python train.py --n_layer=8 --d_model=576 --n_head=6 --n_kv_head=6 --head_dim=96 --d_mlp=1024 --vocab_size=8192 --activation="geglu" --norm="rmsnorm" --norm_place="pre" --norm_eps=1e-05 --positions="rope" --rope_base=10400.0 --rope_fraction=0.25 --qk_norm=false --attn_scale=0.102 --bias="all" --tie_embeddings=false --parallel_block=true --init="normal" --init_std_qkv=0.0227 --init_std_o=0.0227 --init_std_up=0.0227 --init_std_down=0.0 --optimizer="adamw" --lr=0.000491 --beta1=0.9 --beta2=0.99 --weight_decay=0.32 --lr_head=0.00418 --grad_clip=1.0 --warmup_steps=443 --schedule="wsd" --decay_fraction=1.0 --decay_shape="sqrt" --final_lr_fraction=0.1 --batch_tokens=[32768, 65536] --seq_len=1024 --doc_mask=true --train_tokens=517100000 --steps=10700 --dataset="wikipedia_en"
Each number is 128 + 24 x the weight over its row's rms, rounded and kept within 0 to 255. Layers, rows and columns count from 0. Numbers have three digits each. The size before them is the row's rms in percent of the matrix's.

# layer 3 MLP gate, 1024x576, rms 0.0269, rows 514-523, columns 288-383
097:093153139135121108111170089094108139123156154148143133153107100137127140146140128122163120114128075204110112159096167099129137108125094130101113104123141112125129125140139146138105174163117128140099152143136109151125147081153119149160119138130115115139175124099083124174163163119123129117
105:081179115076140124137179154062134081107123122151181140091143138153145108111134126100158110120108105115145138108166154144156154172104092134099118134122132142134151177164155159143092109140115114153167108140118110129133161111089121111181128133121190160138138147124133130140154126148117109146
101:127108122116098125161142145153119129135146154135118121111161138143116116126154094095106172151119120128127147099118148122170132135126100129124122147121101140119147181108149101119123093092172139090078137131113140138079143126098156119092095170155135176125152134128120118155132087153131121130
112:176155098145080119137138151117113149150115121126090113095149108119136123088144119111083166106140134115128098157158128161104141185155118169115106104127126111137134114136137153123103139121123167162143127080154152106100108106130126163116123111172146128145153148137111146079154155105159074132
095:145147138179181157108122137093111104116111138144133115118144138130150110101123084110121106133129099098133169151138098118106144135122148107123154112140128135139152114121100122131126155130146143148148129149140131141150072102138169130125142167116173089134102102116128109139091134170125156125
100:082129140122100119164152135154108150156132146107106123151117081113080094137124168111140145098139152146116139114193109133148123160110167147125109083155114120123103109110124158127094185109124148083137148093141082096092115071137110165114118119132118179081120154110152107086128111152140076127
095:143126121120159118150105102136112126125115136144180135128120137137139148157149121138174113120149105154135145140162146126106117142107105127119142103123160104133108150063120169106076140188156104128139100153140128140122140101130122141125116097161113175118122125147158137075138156138069129112
088:128089143146107146111109125172114138181095160155113115150120118131133148121145131154089136158114141125119086112125128189151148154106148123132106163155140121121160106121112089151136125117129134112142166137099099126144108112135141121106133132106123124170133129113108129124111127145127142160
096:140114157116114116125136165120128148173110094144098110124157140169130148110144127090124108123119153142138121125106139102103133147168124134122125157134138120129138108114124148115126101113150084159099100057119127153122100093124091113139132162097154100078141112133110100130136098082133098097
099:166126136153120154121129183096182092151141163122130107138111100148142107106114134094136122118095122122116102146095089178157123118148118095137152143102096095100116084099133160121138133108172152150125123097128191143180100163153136160123117128107149151125144136126117093093093085173129123147
# layer 3 MLP up, 1024x576, rms 0.0291, rows 514-523, columns 288-383
100:096123165154106091161144138135124156135142106145125133152127167144099093136135143148127155128137111145136151123137094102089146154171120133111131138159151130127097114122133144134129124173134052158109170143100092125130101128131136089164078148128107106089134120110145154127116099121160124128
099:114153123105156101127172130147120118134141123175141084137091122140110128135125167119128138119148078151138136085137134163126151111093134146085123073145087106111152120112142095153090169125134089124115108138164169151119103118073123158135147142139103138106107094121165118093150088162116166130
092:102117139082107123142117128155139121108108072107066126135100096101133123141143172148069165128137140145131144090098093105092137137119091146134115144147158138114122110117120148091134123133140145152096138176121154122108135103133125106138141126133161111152131102131095093132129145133110110131
118:090159164124125119159135115118152127153117145169158133113171103174115093156161109094130135108112138140154098119162103101061152153100116145129130085151168127121080170127140141122153168139140132130116078117148101126051135097112113157173091096124153183111159151143096107134105130153158066107
087:142117134128148127136095167154097113127112076124168106108127180118143129107117124182117114128127094093126105098157110159152138126115150115098094096130110148146143122138160122124094138166104144153161112094157125168194164085069156156140114135123169107133143141155160175115127126131092129107
094:125142127082069172149119140172167168159114096096147113178136088126121147130126145108145138128136091153110144120108101167160098152112127130139102115178116145091145117117177139189141170140131137168117133120137123120121100135132089135106160136172129176112091128123116142085145135136160103132
094:148168153118173122174101111164133202111119140105093134134127155116104136174124115114161094093112114153161125155113122115107141125121130136128152134107110130163128132136132128137111148221119110132140130107184138126082134105126132115131214120165136144132106143091130163115139156127123111150
083:100134112117137136093141122105126145096120093152149106128109121127123125099140107135105140115140138161163122162156154164142132127155126168088134118107119088133131148097126165128104131143148134129098138085127079168141156106096102154120158114108129135149145143128148121059124152120110114116
090:080154144141122112100151139144130112135092128108176096148120114124095159164118143126126133096148138135116118127177111121151139131122155108161115110156114068083156126107106168138159123141092083096121125149095118138115086127111110128115119112102148164063102077142133145125116133110106070090
089:118135130154125192098111105173113092122164124134127168107073141136090121079105096165120128171133091124127151109126126120156119121171158133158133122121113121111154153104148164148113155139127110117116125190142109124115095138107142108119112139135144134142175111108116113115143120201142130135
# layer 3 MLP down (transposed), 1024x576, rms 0.0224, rows 514-522, columns 288-383
101:118146119143115111135138109114133128149106145158153082098157172130130151171143146119113146149136087089107138169138123134147139178168173111150140155114142122135116157104096123082110122152135123144103100138170087142128143137121153110114100104101127140106090143136131108126133142136106127114
105:115140146152140145117114124133117112111167151108130158105132161166123129107117127186127128148136148078113109117139132148173095142130163100130216126120091111088152123085095161123105136129099131131160162117124072109095095112126108154124138119162155112167149135089117120105130148157096135099
090:128096096121124134115107143121095139130125160109151151108137132133111117128255081147122160120125117106139133134130132124180116136167114153098202114129149148117161123165151108141097155102120104121121143131116117173110156150121123125114129134093157120131155137094144118112131132169153153168
113:146141133074166147106143112094128131149120135160117126108103139120143148179105129095122137123141140126123111172144164125126123120133137144103166145118142133117080138123116120145121134161091163134125110089152099140094153129126175137139129117113128107142141137165129147144097138097107128116
090:124165123151185106095146108115169164150106160139100127092082107104158120116132090104127127128099123155154159149122116113133136136160122107124124097144124094120140128107097114110166133074161142113130156170153163113119089130168140111101146132115158135160110137128150106159138133139148113153
096:132100133151114133102149110128106087157106123146117188127110149130138149121081088197135158158112085126153147157070127110128145102161120143142183125136121119142155165166100145131116099156130113099125142158108208089165150147127102124149150147131116104127147127159107107125111136158126132148
089:160154146169140145154151137165098165114115107127116169138154150122139168129103130148137105149080105163154108134130128112082158125136087166106231133138135134154101127142114153106138167181107123123119115110175088146104133112142166108094170129123129166140139124100131125166127191115085104149
084:122106114116129146133101144146107129170082166117113108137125113106131138131173133148142114134135117128116117081107120156159139180094129141104096145147167140124159084150123099131143126115114107158136138172156137126127122130121136085135134169124144140111119146120135141163108110167149135160
094:149079139124115139163103138123139133117130100157113160097157114151153134129181125089099137160090136131165150102102119155132171146120105166113163150131133173156108124138123099100081132102118136184141137119152157097136132145137143106140147149145104102141164174110132092139122150146168152119